config.yaml
d_model: 256
activation: "tanh_gelu"
norm_place: "pre"
tie_embeddings: true
init_std_qkv: 0.0146
beta1: 0.95
weight_decay: 0.15
warmup_steps: 200
schedule: "wsd"
batch_tokens: 65536
train_tokens: 231900000
Each number is 500 + 25 x the weight over its row's rms, rounded and kept within 0 to 999. Layers, rows and columns count from 0. Numbers have three digits each. The size before them is the row's rms in percent of the matrix's.

# layer 10 MLP up, 1024x256, rms 0.0896, rows 224-330, columns 192-255
094:446498522515486524516504468515509522467480469499526548520483496491476453500508460489530496515485517499499493473500486455493468468511550508456504492485508527520462524484495495535481498489516526
086:531531458501487517504455516485509460489477470533501501499494495500487519497478516497500489480480504515530456480485498473468514505517494493512474483535455497500500549533495515515495571505519513
083:519500488548530483498499506481483535500504473532528461485480478502517482502492479469521489472480479509482537498498522496510484424559500507500509504483514457497556522469510496521504454500516493
110:477529495449452503503487503503473528489496509490525515540495529452514476525527494506500519473477496555511493492487543499487485478512489513496492517477524485503493456502493503492493511498525458
100:470496506454516500464465523507493524526496480482540531485467490482529491511481508495476472571465477450527523504495483526505519535497515462505547487534468480530491538460567519514499515502548517
093:471500519492480459454524509513497508486521463501473534504522503498494501462486507510542534512484448480518487454493493533557500515491486521518501479501504494513504488470480510499468476522512473
101:487498501472508519495520493527529494486527511533486509510476503476477504532493509501516525492507461514505474508495509534536498496510484513527472500549491539509487496500500513517552497492520536
106:525477527546509522489537453506531478474464528533500509484481490481536519495480474481477504523502528496437527469445537483503451473515491516482491508506501449519474494537508531484498463434455484
104:523503494477459533506508501477531500502510492506496506482560463478473447461499495509490496450443512495475535554493503521481525542508479530493535526490508525519487495504502539508499507508510505
087:463499531536471491500497459471500533488462485483503454530500493516524549503494489506509474542482486491477501536539536525495488482505512547491473471461506509485507498508523493527517525526487518
106:493473520460512528515485486479562480474496516533502502482496514497523531489484463537482494464518517492550470539477505483500516518532495468512460454498518542490501499499507504442535532536519492
103:520508537512523540483493522473483522494484497491501506472473496520530498532539517471504502507486483488484519490502535498493523506522482484483500447546491495494562486492531502514517501478505464
106:499457498534494462527492499501512523465514512517471535515489546466473497487500488446516483536488552482537492489489496501517468514472519502475487474495498449540440507513493509520478509502506531
103:514531519519509513508445509498488493487499487498520480467488505533457525467476485463495502498520487462531481473532495524533472543522546496508483504535551491486499500465533500472459430539507487
098:512500506499470515477476463526537485488500521487536493514505469506533520525519464553531520494485540503520493502532479517497468457544510479545403478509505515499500493527475554501492545484470495
105:471492485501475507493495502473508488436500487497488473506525481491460509493454470551484430466519496496460501480514508531505526468473453498519454540545505562535556539519506485496525519481489504
101:539492465504510506515515504465511525481471539492429483499514495500496457492526524494530513512524503497472488513536522525485467536507484498493499496501452525487513546467485484535469532500505488
104:497525514533523503491501486514509526487527535519504513468544503526511494480477506466549502541491546481477458473476503514439454485500490504478509499514484505506484528522465486492516463507496522
096:554527535513490490519515521448463513482503497480450486485548497476478522499489463480435484488475493510513484506496515505535514497521514475461499538516476518511480480512457508487530491488491500
099:473474497483511488491468459519482469497502475502478484479445510442477525487507503515561485484509496521491478464510508480501566483472471495482485501533502465461514500487488502503491469455481483
100:535505495546448490497535506498498509517525518505499509520500513530485548511495476512488512516551495488492452515506525496488510495534486482519542531487488468468493519513524484488539468528477516
096:508467488502481511477525437509452500488476527474503493516493563501483535488485473461513494483483493482562484476539502533538519507472528531478509500508512460535478448538487469496538468491467520
090:525570493490515445520475486508509518499447534490481452420480473488483450454486512470519486542471487540482453504511478436528546523514478535530486459523511523533515523533529470505511525481498517
103:511457536480477555480491558515513507504519502483500491431505497494525514515481496448519533531473479485565457541482487525502541496494492519495505503536526527498525492519483490479481465514502512
110:472470442529528469545483524499442528484516484506517489488537519461507476508519480506430492512516479499529529503510479500502514517501497510502504495515492465491467470479527499545467543484495504
102:477531486505468503476523502471516515460493535509476451462478528526517529547479511500516516521483495535472500510581553533520532492452480525527519499501507467518536487477523513504511502468495511
095:528504455475488492488493460483534496553460494524519517545520463479518476483482516525518536488463517509484517472495512582497505504504509523486458484479515519468498497502495492486498486492496495
097:506499539496500504490486518512492507514481489488494534499497507493513504481499482526473505541512510559461534502484485486525543537465515469461539490505505513478530546510505471524507489460532532
095:477489512501509506511522519490529542473493504518531426492475510498509480552507521494519530528527493491495505482475475462468521518474516567521551512527489497515549485496489530513501513482480515
100:518472500538508498510496443508487464452467528558498487474522501472485501499476501516508461562447461511504509524532502477536505450532487497474484553525502471505504495462501483533503501515493507
108:524497442467507459478475479474514522508490548506518485513504510538550496480473507501510540550524503469534527460468482501466480514512484544486492521542485487514452474535529539499500497488524499
105:535514479473465496479506457490487502529518507482496515477510517517491528521527492500465492508499494543501487507476515490499452512557487484497542523551483523504519505519505512510516499505556510
095:476503458505489504508521517500511521448502533494468517482489498463471487477550491502484499489493504526507495517489538545503541463499533519497503526551496492532449487530516496502497503468492523
107:498517475530520487489480508524498509455525454488452445512472477475458535517515491548502544457521465515536540462541506523504539538469560506474486513480530528497495524538471531461546497498462490
097:490491517500546531545531522434481535493553518484515520462492475508482541499455506524501544559537512474502503525495526496508497460491511469473483478481510496507505501497529466486504490447529428
090:513508508488474517553514503491477509476524484516421505498522497509458554547503500500532512517517497527501466495517509511486525492514471516505489472489474469478505474492512462520510531476535496
100:533501500491523520506487470509522465485470490481502508552562516517485503527507494529489518482477519501491466447489555492510511487476583494525509470484480556472482511501471531485513458517490526
104:481444484536489493458488529512469491487516482499475488482526506482512481510480517487470508518522480516524494475463485475493475537485490508501509502512508500469542504507522539499483526481513511
095:529524530509478463456529532541497503473525468519508491489499498520540521559488531469512533493478514475495471495498500525477549526527501511523495510533522506506494450481522486499533468460482496
087:503480519511505484468520497490516475490509471491508544507482520463507529523541488430532479506514499542534484483515526473486501478594518480492519538469518498494502501526502476520511534449504472
102:498491508516499467464514529444457500519501501517487506466489481505476536509520527490478461466535471502504507510517439504504490490536516490443492491505474412488519495516493482549474500553486478
097:483526503526478476470466491521495469494489521514506503513483520505505526488503511426515505472487493463481517500489499509515517461518461486545516538502491492499477506446527481526506525473497462
096:520474462497537498483472524495481494491481465530461560502477492498486505506516477532554518484514496483523491474536504545419471512480510489465483481501479543517489483501523508460494537516510509
100:465497494512501476484495485479451525468490512484515523488487483535507490515537502502445506530505498507470521475519520465480494460510520539539483482502543498496517496457444535490491524489490469
106:493503519508515521541512503497532498484524461512519490488498489508469467504454502504503505485518510517496469508500522499507474511450508492506477534494521559509539519521505497534478509467512466
102:465485470477513520530528487519491512511510519483492473519496512464513486492490470519465474531491530541518460468514475537506503481530513463510471527499507440523473510513509504494508494492500494
108:457515477552500517466487505477495481492474504523492501487472541504542538463491474474518480508500452502533503509481500494469503498502466457513477457462511496521463536479499522490542510516490510
106:535515518516502483517509508497446485483498513490509480495510532504491460518510509484456478497504468451528525487514487483486531478500508530441493444491543489463534519476502525521458493465504487
096:503487477521513460528458512495492515475525480487527521506531497481498535520517496526506565560499510435527517513522495519452493472462454493499496502486501538520480448458519482467510520462527488
098:528548447497495517490533447494546475521546462533458481505488457503499491517485469502489487528452511461506523485479496526481549511479496495513463525460514436483524473534495477511517528508522498
097:509554521522520462514499507510512518478500440538487531479515509488512492477515460526501526518477479537545485497540539501473511495520530493501488537519449507508472482505470491524460507539451520
103:459514499529489482513512482503476511555493485473524498536474522523558499489514498489488533515465491478491513480509504538477548493556456505515519507445489514556500479533560470475527457487520468
101:536482505491494544496474475509536471551540508475500544485489477472502525511475469492496544497494480532481497524517561523484513472510524506507466493532510519524465485541502500478527487457433473
100:523460481486555520481526532504521483546510475486482522507514476502501451517500508504545527529526458502540513468535484551500511504486504527496457515478491517497528449492537506519458507503503483
106:539514530518481514526490494504495489483516468562501460493469492539520465515519508507499488471532511485470518510493548454472493500487498506487512492495476530502490513519534522489544529481479513
103:482525552496455528528482508531479473537525463504502457505509496471523509510509497509495450485498505534491498521536459514462481515489469441490491461487526450496479483456452546533522510476450489
104:505501519485501530496503427511523527508513508473540462484483484479511545501469511512486472476473524522467500484475559553473493522470503489513525462492500509472526477527489520465539516547509476
097:507488506491534511510500493463560534540486492513515478521524490508498508506452508495486528510512499481460459483485496544469456496513519559494529504461517482509538542499517449482568495481514504
088:474535506485481475494520502526516465502512486470526532490507533475488506525465468500537536507529496515512497485519542490509522527500486496511504451479515506486466478511507509455462453490523486
102:523470467474492496483474556500502494496495479491474501506496557523542494496471493516507494497483485506503488475513474515494491498525525469494509444496508530506470463514477575478526500455515523
085:478509512508458520519467491477496477515508418537469542459505541468502485512505497485470500472490519492493516463493513509471540487469523495481515512532480517537475495529521520459523509549477532
088:494576490502536539525490515491470496506540508476507528488506560514535491503484473535498489501515490471485446487483486507507488498518529485528496542508482467509501524485502458548455512504474475
099:462546455482527469509500504462545494478505467485494496505513514503540489493521484519540485501470485523513487515531519501449519491513509481516513467514496464483521516502462471501491517496483485
113:509511491503502500522548500515510519544524503542514538525511544490504491482518508529526470477526488540490440501523517489496500494500467481530491486530476508478469495504502492498493484437491469
106:477448489484512463485511490464472537488501482528511562484540518510458511505508488490489509511468485506543459514533497494502472531472508527482508488529508485486478480516490495490562456466467474
108:510530528532544493521492459500525472451552531526501477519492493522505536530499518511511525459533492546505543469465440541509537479490521473462484468476476471515496500522486529481506490494536495
087:517488465468483453522496526484485498495447511465473494493471542480513481563507523459507495479497522510475464526483506507501429541547507509526515510534510514454532476482515498492540475470513510
107:526524459443534462502497510480487510526465505515471487494460487486510453528518523503518514480503476512483556455537528497484488510583520501552511509538524477493523457495487529513467479486471515
094:546499509510529529510495491500510497476555478498458501487509495526494499507472499524494498460539527527482467478494542475521507521487517516473492525472516537541502529504491507440484449476495509
092:508498508516499523525502464515485531498545477489467514498532482495508555461523489494516501493508509544480536483472497492506482476515487483514482501450510500454520525456515462469502516486472472
106:473456534495494540477511550482495514511508516528529494524510478535532490503530523501480526515531499479491485498496476494471476497477493542502474463512528478478505441550514536504492521527483504
102:510532473516468521537505492496547499476466543514553521499511488458461506524493471488493476453492494496513485501509492544511500490483524507509465515523499492467501487487479512493484522523488525
091:480496473509491501511520493510515456547527489512479527517517535486488504451480511477512520431449488534482518491524525508502509453498472527500491482511506504489472491478503501517512453471477505
098:533505496518500490470525442508519500479487522483484525473525504486498464443513517504466522483473514508521472490470509515509519493516507511484521478485526466497505484502485527506515511509538432
084:508525541485498513470494510475513541509509511531513506546531506483498558521439498529493512549494480498528512495543477536502524456500508488497433491528477513489511483508488493494486503473508463
103:491463539509434494517488500477486494500494536504531512507543464455530514501508498495491534500481512482448486499518495519519512482490481522472511527519508503535486481516451525471468492517512531
107:510482504539499479514491505510513507461525481470454526545491532507472497501518488449479572451460526454487479486521490499480525515486477501544453488460516515542521483506457496496526557486466502
098:491538490507448489478497493439470460513505487486459537506502517493547492547529507502537486498526475539497491516479511556471503504495491516492533502454509531502450497528530486516514509500506502
097:510486476497472522472497494508475506499485513483494537525490538503519504489519482487477514522526515510490507484481521506515545456541482512489495494505499505540480526503536481518427505510455497
097:498544501481505454502492495536522474496479476517485513512477516469487484484510518534499469486503481521468531488516474537499463523488530506516480532522501490483513468494518492494481489505478491
113:525516457492502500480481512481485518495515533422530515488493470510517517477484518520508509505473525508490476468496468463509539530521508494474433534462503530508509519500485482492475489484503467
103:513464497514461439489475494468557493469483566523497512474529502497473473475537556481508501491484494484460510491462483470523462479477550528525542507489513494506491484490492483472465502498495489
100:493532506539487500492508531510494521543521489556481483488474501511505481520507514487476471520508504505513508467519497515508475510512464516470510467496461464471520481527453531450511474481458468
105:506503503510484513548482525495505468481491520485502470502463553523491498498522499457499479525520511460513500493464528463473476516502491458495506508462510490504535476511505499463498481475534465
100:544505472526480555446482513541513506458537508519517520427521516494486507482509463489521470499504473514454514540478517506439555495510532513534495505483505480468521464516485506527523501493504517
096:521502477499486461484477482531502468482538576507518471520471468517501495488483462506543496503526471465479525507434520503479490517511508504525460506502456545524517540517500466516516511479505520
103:507538470520535491532538505540479523493489506518499548512507477491457513501509494529526530510533486494526527480459479531527455495511495514491533504493492486505443513539471494496522473512528517
100:523479493488463535489479514476506570512497481476501501529524531497467504542519474479458457499520544511518475479501483491482579484518539480478526503475445464468518495499505530505485521530481476
091:493487491526516500516511534492469486524509483542486471445527486510539499517463512519526502468516510499537491520471482527494464482513543536530511513462524480503566503512534514522508486507496448
110:527443484510521500528502473508467519497514479469510516504506499550509514472477492507488556480444518513515491479526532494448528513488520551506484510496503473500506496492492446458486493492530520
102:517538464477502537479495490496580506511482501430514521503461545518509556506509500536474532517555516514497500504516489475434513499533512490449513495487480540528476501508471547483499504492490461
102:450529508504540488490502492486515490514539460478532532524475510512515518522470466519458524538501495491508524495511438519468503523488493523486530510470497503494477489493490473464518515476486527
103:511498504469464562502518518504533523444490526509451510505484480464480512516546502479480502502510502501466494479478505544530490512507491493546505463539506490491528466551502492507480489454468507
101:499499468456492475460525506485495498488489506494513474463515525508522501517478480475545481488481516498489460522488511470518498520485456510536555494530470469503496529530535483494493469501512499
100:497535459517465458524485500439516471550509489484513507479507517482512525501452513482494442517483492508514492432500486499497475508500471522519513548466506479490489503517479501504494510483533468
097:503491502512507531481539532476555496500468501475467516493496466497536520478464455485487492477493477563494498469479513542477504502531475485512529510483517490526505515496531457525489481466487479
093:552466479548477491454532500434484511485495453536467483448503504489490499451480541470531469503469528484509506456502469489448500508518481524453526544480502545524460521474499525535495514469466513
103:508502516532576499469487497498500508453515500463519496506474517539489511545525511497505492501528484478436476465461487469502488480489528485491506476523496538517493502510488526506492538477484527
099:478504462476492508492504537466508495504514491495480482485461526513512502486521520490522518457438466488521524544524514479482478466546491466471477486461499499499553488566532483482505491479494471
102:488516468507483503460474506503507492525485512530534481543454497466504510470457528515460531518464498475480544503519510444478515501488491554501539472500484491461482517452488514517513496545471473
098:502525490472507439482529534480493510529510488504511500493512538505515462542498515530501495443532505496506512506537472487466486486486506466471532429506476502513456516479512499518502495472486459
099:508574563512477541499478487499509524477523519488505471516497485561555487490498485470490517503513529496491543481467516538499472458493481538507472502543488524533488480472506490526501517491531460
099:490473490509470505482486515432499494503487469481505503531459496542536529519473472530500491479480500517478485476461495527441469527451477480515531497503505468441526509454512516505522488527504466
111:525510505517524502561517450526499501491468468492520493476512542488461483518525451498478488440510490531529474500501530530495503468477559461516498478493507520482540542469469457460550474492500492
096:518497520511509545526496471468508528495528531489504506498440503466509470478506533494540474466489497491490546487497515476488508535503503471518489493482503489496498469509476510511484517506492480
100:471506508495524537511510488490480525513496469462507482526498494510505504467507461468506506518473511496479479512516489484510496545500479520516560533514545492466517507454489517477509529517499513
102:555520491547518486487441485525460498541476529473485520511541528496511502452458481510468503483519477485503489533497491544493521520514482515505464443514473483507498473491546497551488495529457476
# layer 10 MLP down (transposed), 1024x256, rms 0.0874, rows 224-330, columns 192-255
100:464500511493521477489480472480521524502499497508487539469487504494507501473461527541490537510520489485525494500528520514483502498493515503534516530483533498517470512504491521485506512496472478
090:497508502440508528524467486480523523456525494549474441525529504489530447477518483493450496532497480488493517494483485501492472532455494472515544497448484520483504501476449499489500494505496497
085:499487499495517453485511491493476486543504545488521525481522553510490512509497502508496528455509480500434509464470464487556513496506504513509498515501494462503486528531494496523441500535477529
109:539487526512528496482471521481486510493502533513478515514470528496525490504497496482556536481521511474516489514498512474463487477497492496434501494493494551471487536489519511497500457484516453
102:518451534519490529502508436491477537513483487431520479471490533522500484478515500535527516456520525520503485474522508515509488508504546486489509505518502529498500503556443488486495464518488462
099:509535501450485488510524485515550485509451474469530483508543521504532494491539493483505498463455484514471499485515503502516484496486448518515521489477508546484512513510540475430530550515501490
105:522490522537500516496522532537446527547496482427524506511452520541496494447488497499497488501565522489485493512464458480482493503490523476505480535510510446496516489489480482474474506515542452
099:530496493489480483458506485525454500484456514471490513503454497481479491490492479533458514491525498479471491493490483528475516504499448499471479460499499487494502521477479485556502428511486471
103:467498450514511474521507534493441481502494502489510496477482504531494460495493488505503503516517525528468501508498528523534512478505531490457456536497465509499436471510475472477512505516539471
091:525475512556467476525506511490460522511496477538502499498506558496508480484483469450492473462442511481485456482478503472505501488530489533500519505476488512470534473503535454479480492525509522
110:528531537509510527478463483582535501472518500554435494513480519506472490505551531469491514497485438519474507450484468561496510506510508467490487533502518499511536515481506471496514515493475468
106:512510528489417505545530498471469518471555498527523519500540480489501508477500505488521497468502540533492480545499484475491503514497468507453541482463480453507446531487494500456510495502536510
108:497474452488452541510518509489541482433513476461495488516544452485490523542505502447521451467498498544529505493489518484512481500497495505444515494497500512520492469507482512494442469480511496
104:496493493500476539502502535483479508495501559490485474505513492518516568491548502521490510472500527486491488508496468490515492485475491474473524507527484500523502475508504479460539513456498516
101:534490516522484509483476476511522517477488529516522484494473521525502495476489558465475488542493497479466510515521507464532519515517485508516503493516528504494485480530496525490520527465512506
103:445523499452461484478476487521481527507456504468511503503462526532521467514531523513487506498449488484529474468511520506490509458488488479474509452520490513514498502490514496484499490548517485
107:481538521506499482497475467483496496447509516532513504484480495452501499489524511497549507461511470518490505518480497471503499482499487489473516491458500495489502509493470537491505503526499490
101:524515516508485507513477541530467495474506504504549483508465505519489537515495496504496534506506462463541498530502466494490495543496547498494454450479481548524491495501451492459516495557498519
095:489521505496519526475481490492498512457483488479558513502495511548502510519498478532443532483445489460450481548473502535509470495473485464533441502524485480521526542502502542482474542532538520
105:507517470472486526496508511520513472479500474552445485525520512476485564485475510530515486500479496505469492511493488489514475505486469537496500509544515458498498512542528486494528477524504560
098:510492472480531490528513512512519494499490483504456458514517462500502494527497504521475480563476479458548499515493515522514534509481506513547485505484478491514506496492523474512474533484532502
097:482484496510441515543509536480503532493524493523497463526472518561528482515464501538470536486488499540456497520506474480493502503504462496492473502509508522501526487466455485534464529506502505
094:490473521499487521432488503475537517477514471532513531522504509522484487466523444475494521479442498523504492530532507562498479501505534467489498488499516514478520517515477505482503491494534485
100:497521524459484477478490485555543539499526456482473459544476474503493511500501473494447461485483519510503539431448472523524472520493479493520491516507503452479528478523504513462503500488472542
103:516486536557492514533537488486434471466505471542523487488492464487506527511524490527452519426499541541502541469471527493533506520494490505475535502493465496510541506470466496548489522488506466
104:495503449519495503460464528480529531478505496496486471494530517522500488477464504475473450521526511488507476495528489494500536486519489504482530523510473484444548489458479490483518485500453481
104:470478543519516557504485522439490531509507457489513489512511535492527518487503475521466495525528486456479499509518472531471499522479532460476464490481476475459538466482519487506493516506531526
095:530499474466472514495562456498518542489527515490534506553475518535494465517499488475511447464502483533490508502483525499486481516533494478471521488509501559529492505472502546488494456509477462
094:473471495503529502490501461470547512450511487499506538505520481471503520528502505479484487523506472526482554534488486490475485502493457509500505501487503479525499502524500534550497470494533525
095:524485479506488519522501485465521486463470527526508501471467535514539448490533545513478491487537538481502483548529527544489461548506488505489495502502513476481509467518502483516489472499544548
103:464500514482556460468541488445474470466501500528513501529499498511472499483466502504469519465509523454533496514468556473516472518485499484549494490464508518549561516482467465477458518485475542
105:511485476505469490433458522534502479511538488505493469508507473545523497478524456533502485477493518494527507502473547478514526502491537488484443492489481490489505474485480486492483479524449494
098:464448517550537544459487521501485482510511473533526493492481559518467515469490505477493482495583497482456528479508499490473515523484508504469542470509531487525503499513482472503515498512506484
100:481513511496533487450489484508518469499555499504542500496503526482486479463483516563481470473519519498475459540496486494495535488550493500475479515524499468529486514495485495459487488474454501
103:446499500510481507507482507479491502493491445489552477512508558514467451513502521488485487520526507526513504492546497467490496561489507508485503491453513513511478503531508480431494456523504478
091:502498510526526534511535541482510507450509458505524475477535433485500522520477467504508525495487515504488509515488504532546513489498472539486506468459499469499499498471501520505521532503528494
105:525519502492495528522494501515491515474515498542497539456493524500490458442533478495518521513531475505519551519545477492510485507483458490478492495540479501483489513530495508534520512506447483
102:466502487514497463510478495498471532486491489507527467495449510510505557510527503506449499474507535505515458502511492485466532480484506487483514475438493503508512520485501496522525546481491476
098:494493474479536493531504498469538499510499515498497541552456503502498490510498507497521469491493519511464501514518523539505517456530471517562476485445555466504495532463492492489541477522473525
090:479480494478491518524492475523502484497502499512498457542498468460507482520505525486516505538489579481442504506492535551436449502485459513443482513484448523493515466523540499461531460473479500
097:533505511496498467514513498581535516537508485476484520520500510502510476465521435519511513491493532503435513482491482500448492473515537475526516482491498482539508540480541498468487472484554519
095:477474481561486475479479499490453492546508455517551542496468531470491486535486509455491457522513550514504492457494482492507475459481473481479519488491507509521465526539555524448466534514529483
102:518470472500500505475516492505517466568474497453538524524540488482471532457486454471549449506491487483472568555493517475513517531505480516491480532548539507521494478467488484492523526530492529
099:468500493511509490470483490530537532504479445495549466500508496467453483563480495520490526507478456455458511494478491482510493491533470523484515497499444539531457532503562526498483481510533502
107:473515522480508500479498492489545508513490464503533500517491509530501520503486546524548539464457533512463499480470448449504542517484512474492440536519511517484496484492527502499488515515468466
099:539523529509537465500544487562517449471487514496501567556536486504452496461501488468529531563485543495506498511489501519540469535515475490470512511554483507500473483493514509476496520514495461
106:478542466456498448524546445468489522480480513499432538484472434498494489510507473518450512514460497476469533540528519478460512510485469528540471460468530454542500534514509509494509519475489560
106:532432499510506536470483502522491505508521541459561475554501530492490457500494524517523536495497544460495516522502500522484504484499492472508532539505466514443481553547479550509528480487487486
099:500523497507463473520507521515470517470472513454480479511482508522491503513470517509488532484510504502489489528481517493505441515517504478487477525535530493543491507488501481509490533469482499
105:496489501502503487541527492534449471501483506531496518529547493540509494537525464470522485499488510528541446464512489474517458512510494493564494496530522518468497472504509505508501495493497527
095:558532499478518487501508444473527516466483511484474481507489467515521484508562496504482522522511488493491497493489488529478513505454469494456524465516524530484509478462444493510513478540508469
101:500482540438523517477481513518536498481480493484487528484531489510478498534528509481509490491481546517480537492478483474463495538474535496487527530556527475486508509501478499519455517496509505
097:497496519519462522454533522547487453509477494514516483485526538496495485583473513509513551498500487492485525520462525511482498478529482514469520545497525527531498521486504490486470566504504450
089:522506519491514544521495475533540472478550450499470509493500485528497494459546482461504512540505528480541460479487516490514531535504448483490517503500474502504456507466504521540517488482490480
108:474531529480507492473555520521488479522491462508481484507516541497529516538518500528489479521497542502536528506484467510496524501514469482497476507515470520499478474512462484443508540495532439
097:573456501485511445487502478495527503503506522492491517516522480481482464501496501506506473470462516491540457503502513498499489507471492516525505499466513514490504482536535486507477517537572500
103:537463507490524531457507513499503488498482486524491472463502469528489516502577475538470458510520502497453504515522457523480460478500510486513494526495540480512506469483485523512523501488516520
094:518464474488470485510506507529517541451516513471529457486529471471469531470488532469485523489464504501519497485523531469527460512486462525503503525468489483542509489527495454515474536498546522
094:537457464481498485491516462496472512500476500467471465487494479512556479502496454506485495476526527521462480495517489543516526511510520496492530499511508512473514503439517515531488511504472478
107:470502512482514480522493519546508487502507553553502508538436560506504536522504496524484524507474504535507496480541528489485495486505519472513529529454503462496546471502510510562479543514529503
087:508487484501496533504524507535506428512513505475507501489496563534520535491497508491496458526469466489517513476462491436480531538487525449479491522492497517516524513457502480501465509520480505
093:489502495512490454489506472534454470506507502451515545494505531511458441474478509491514502529533505479497523518505498518466508501514519509507518482495529550514488488473468487521496508527471504
102:496518474506480524486507504504495498504510477508482509511516484519443470551499533499505499498476527521530468488501501510537477488479507522563510477519543481517496479488478490512545508509516503
104:478486476511517475504537517521565459485519475507533559504514511523522514469527487515510491526472521541496473512428466481517459554528527518486489533476509492533517468545444449523499488501490527
103:505518494480496463472511529508463567517481504479510471546528521507529483478494532531506510496490500466500493498541493480482498483467473478487515516483546498496475455477490492497499512488523457
109:498501502501519499507529505464498472531528549517466494483504482498482533532503497532523504476505475500522541538518520519489483467564480489478516460458488494512473474477516506491498512515511517
094:492509526500529513487525469485488486506541519487471506469521496517546533467473481523511550547492484479518541494515503482521472498488450555504534524533481493524479485501503473526496499463489487
099:513511464536469527451491522546535513488499502508528537500500463496533474476505497503485480468497496505481509497535501496495523491487481523468503486502476496540432510439548463479521514491468507
091:475489479455494481515520466541496487524530499497508442501513531458462475510498526468495506484468490491500508445534520483523487445496495470524474508535534495518521512530491478519491529515487487
097:496479534495496474467537485494447519522517511503476460503490504520473459534464516530478526485459493467505516481530468489458506521545493503494520463481511497503510478515516479500485510475499508
099:514500468548509471497489547469515526493484506532520482487563510467508485512537481504491539460533537485496466481490490557521520490524501517480546494463535505507503534533519497501481470511474521
092:494512506494500485525544499455481519508498488490516470477466519480508500533467490498468530527502485488515491486445434517519497531576486503553483511480497522495544486521523526492500506522502519
091:490486508547483492497469533468455489498475458477521521492479517497483489520471475526497542544506526496511527513492514540501484542528436467480496496546516530503511491509510530492482602476510476
102:493488446501521502496528510535498505505442508531479512437496512538504483519517517540562503486491557489508479558487480524456498438528475471475539509483515507540539533509509519512487500464495471
091:499497493522498517527482512515483475522497499486511500498459489532495505524471533479475484460470524486482524482508500502465470520513516478496535469520510507509475481509512420535546512505454500
098:472520496494548555516504530541473529530523452497521493479536501497456505487474495533507489494480459526516526479462480521495545536472509469506486501495526474439528479472485518495504475494470505
103:516529493508485523516494549527510520506499505503473487500542476494498535566522527464486453513480481483444498516500483476449491498488522554490517555466508522490490496526550528505506535479506525
103:499439514508449472520534477535524572481511487554476485515494457518502520501496491493474517491490521492497513472508497484481446488583513500530478531494516508495520473495518490499490504534502481
097:487493539492486514497495508487525502518507493497533512505461475490485473464488499481494487535486501506464513481474491446494497523486459500509505502478491463489513520474525527516558462458461485
105:500488512530517505528538528471503529502486500507483496528509480466463526486482475503467535532512524484536542496498517491523547515472512400492496511500467529533493532449500504506514513492528499
114:479501494500532504491552528487524495531491450511549504509564505505577545545465508491512493467500533510510488538490452494491520476526534514514517498497480535504457501477480505538503526508507523
101:500474517540556503503506550504463532475478497509525520487474498524507495445472492525544477499498501510516507507492533514514559522478529492492483512521504489531473487499495501536527453487475488
098:486503494469479512557487474529553527504482537474530468509510490498490526526511470504505496469542510530490481491495511513542526523438478449469513549509488526463557506481501493549533463464500561
101:493450526457507492487534488496494537496461497511491538501528521512502520466514514496504466511513505469535517517456426515490498489526505507470486514479519501510485489498518538491440544456487487
096:498501517471511468501501502490505505485498504444488518534554476516529512490462476466488520509482470530539508482479511480532521486493477505477513521487485533516470486503526473445491458498521522
105:494518516513507516460464469512497471456530485496468504506487533500490492508509526532517472503491520528488475479478492534499479421469478508537454500476545506487536513517500493504499513440482517
096:507517508468484545552513514440460471501525527513521508512512511472535478464488555521497533514520492488522520486508487476495487536515489500524472507543504520502485489497484482498525489480548510
101:501492505474484511487514493511487539498512487504543501502483502487443478493519526499510486515487489504472462496465491503471517514447499522571497521476554465532486504507494521510505507474479531
091:510463497482481498532512493509532481505502482518508513507494533499496475501496483493498450569491518460512496463493524500477516534517487523520498534488511481483508505523557550509490511499498514
102:496491518499500517534536521507522487481485530532517494515544487532486489479540470507541526464482460517499502522528521501483506501491533476522535492531514466519473486453513500550525508488453503
102:476507514544466499520510505506487462510532515500477499508539500460541490535491494532513530469554501500505538450541527521430503502435495473529507477507472521504500486480499512523481532503495500
095:496503488495492480481482483516504454508527507433476536503435504506504515464480523520490536490577517529449455483502488473504531511493544503493529557487491506453521489517495522483445460534500505
103:465486478471494500498463548499475524526518533511520489519541472446499502497495492462500474519513519463478555451473475496513515529505525552508480540509520513526503532460500512511474497486517519
097:473494436457479473469495494517510506458484466524502462514512500501495518469476524500496503499505496520502533482533501514484524488530507512492482506442511517524451508482471476503503507487535499
103:477481490502548485455503514480547506498484480504466529514512473461558549538533517495511518493501461472518508503494424494513464508490513519547525520499464491477499487501472489480507493504495501
096:540504471524524479494531486520476526530534486542496500524510545492463480549526481496482506516488472476523522483466505492487523543520512524509431466479491498523526510510509519476497518502488517
099:514521540519470442515504504478513552563455507512466466483476549471499477553479546531504526471485508502507477501487488504528534489512471519535479495472538496456476460472482521523501446502521517
105:490471516498472493468509519514529514455523502499490503492499504512493485495533479528496497526497531521479507472526476492529523497509516443513493510477478481507498532529521501551477517478488487
108:467489479476486554472499512500529529510511484524536475535487465485477465490510513469539529487532481538502510495505484490525550505480492531499449453494500496486491483497528477538464518467507492
099:479481513500486483502491488501487487446487487489497479477516496494518497495492506509585481491512498500483517495505532551500497489533507494545492521463512547490507536511522541513510459474500521
097:496528513493487534567516508477546482487523461536524554498497458461493497498498486487478465496496558520516514505461500492581498532516481504508552502510477502479530499502482473513484482515463522
098:450476494489561500529540514535470487538443500520547520474506492452466497489499517511484486543517504506552508468514452507504493533487530540497483554480481525491493484546539514530477485478509451
104:534490541500509502512522523500476443505450487470537480495501519459496536539467498518454497502491514479458520493477464502501494497506465489488450486526510551453522497490486496516538479484515448
101:510534494499522509489497526496489498474495484529503483480458498465536481531521497488512502497484483548533499449495479487508455550475508515462469480524480509525537547478517515504485509524485499
103:503473486446521476494559527495469465518488499493486489524498479493506522463527483521508497497519511481500501505479568497500515479458541480506484505519455504478499551521515531486515473525496473
096:504456517432516515517478458520531480526489512504472505474520471534517545478496489536456510503504493496491532513556508511502513466496475503515512473489502485517533479512521476485504492454466523
099:494491553490477545507551475478516508502497476503505519521505462490455483510518522502493524539545489486474442490459475497504505498523512516484524477482472521516502474489511482475531525493519502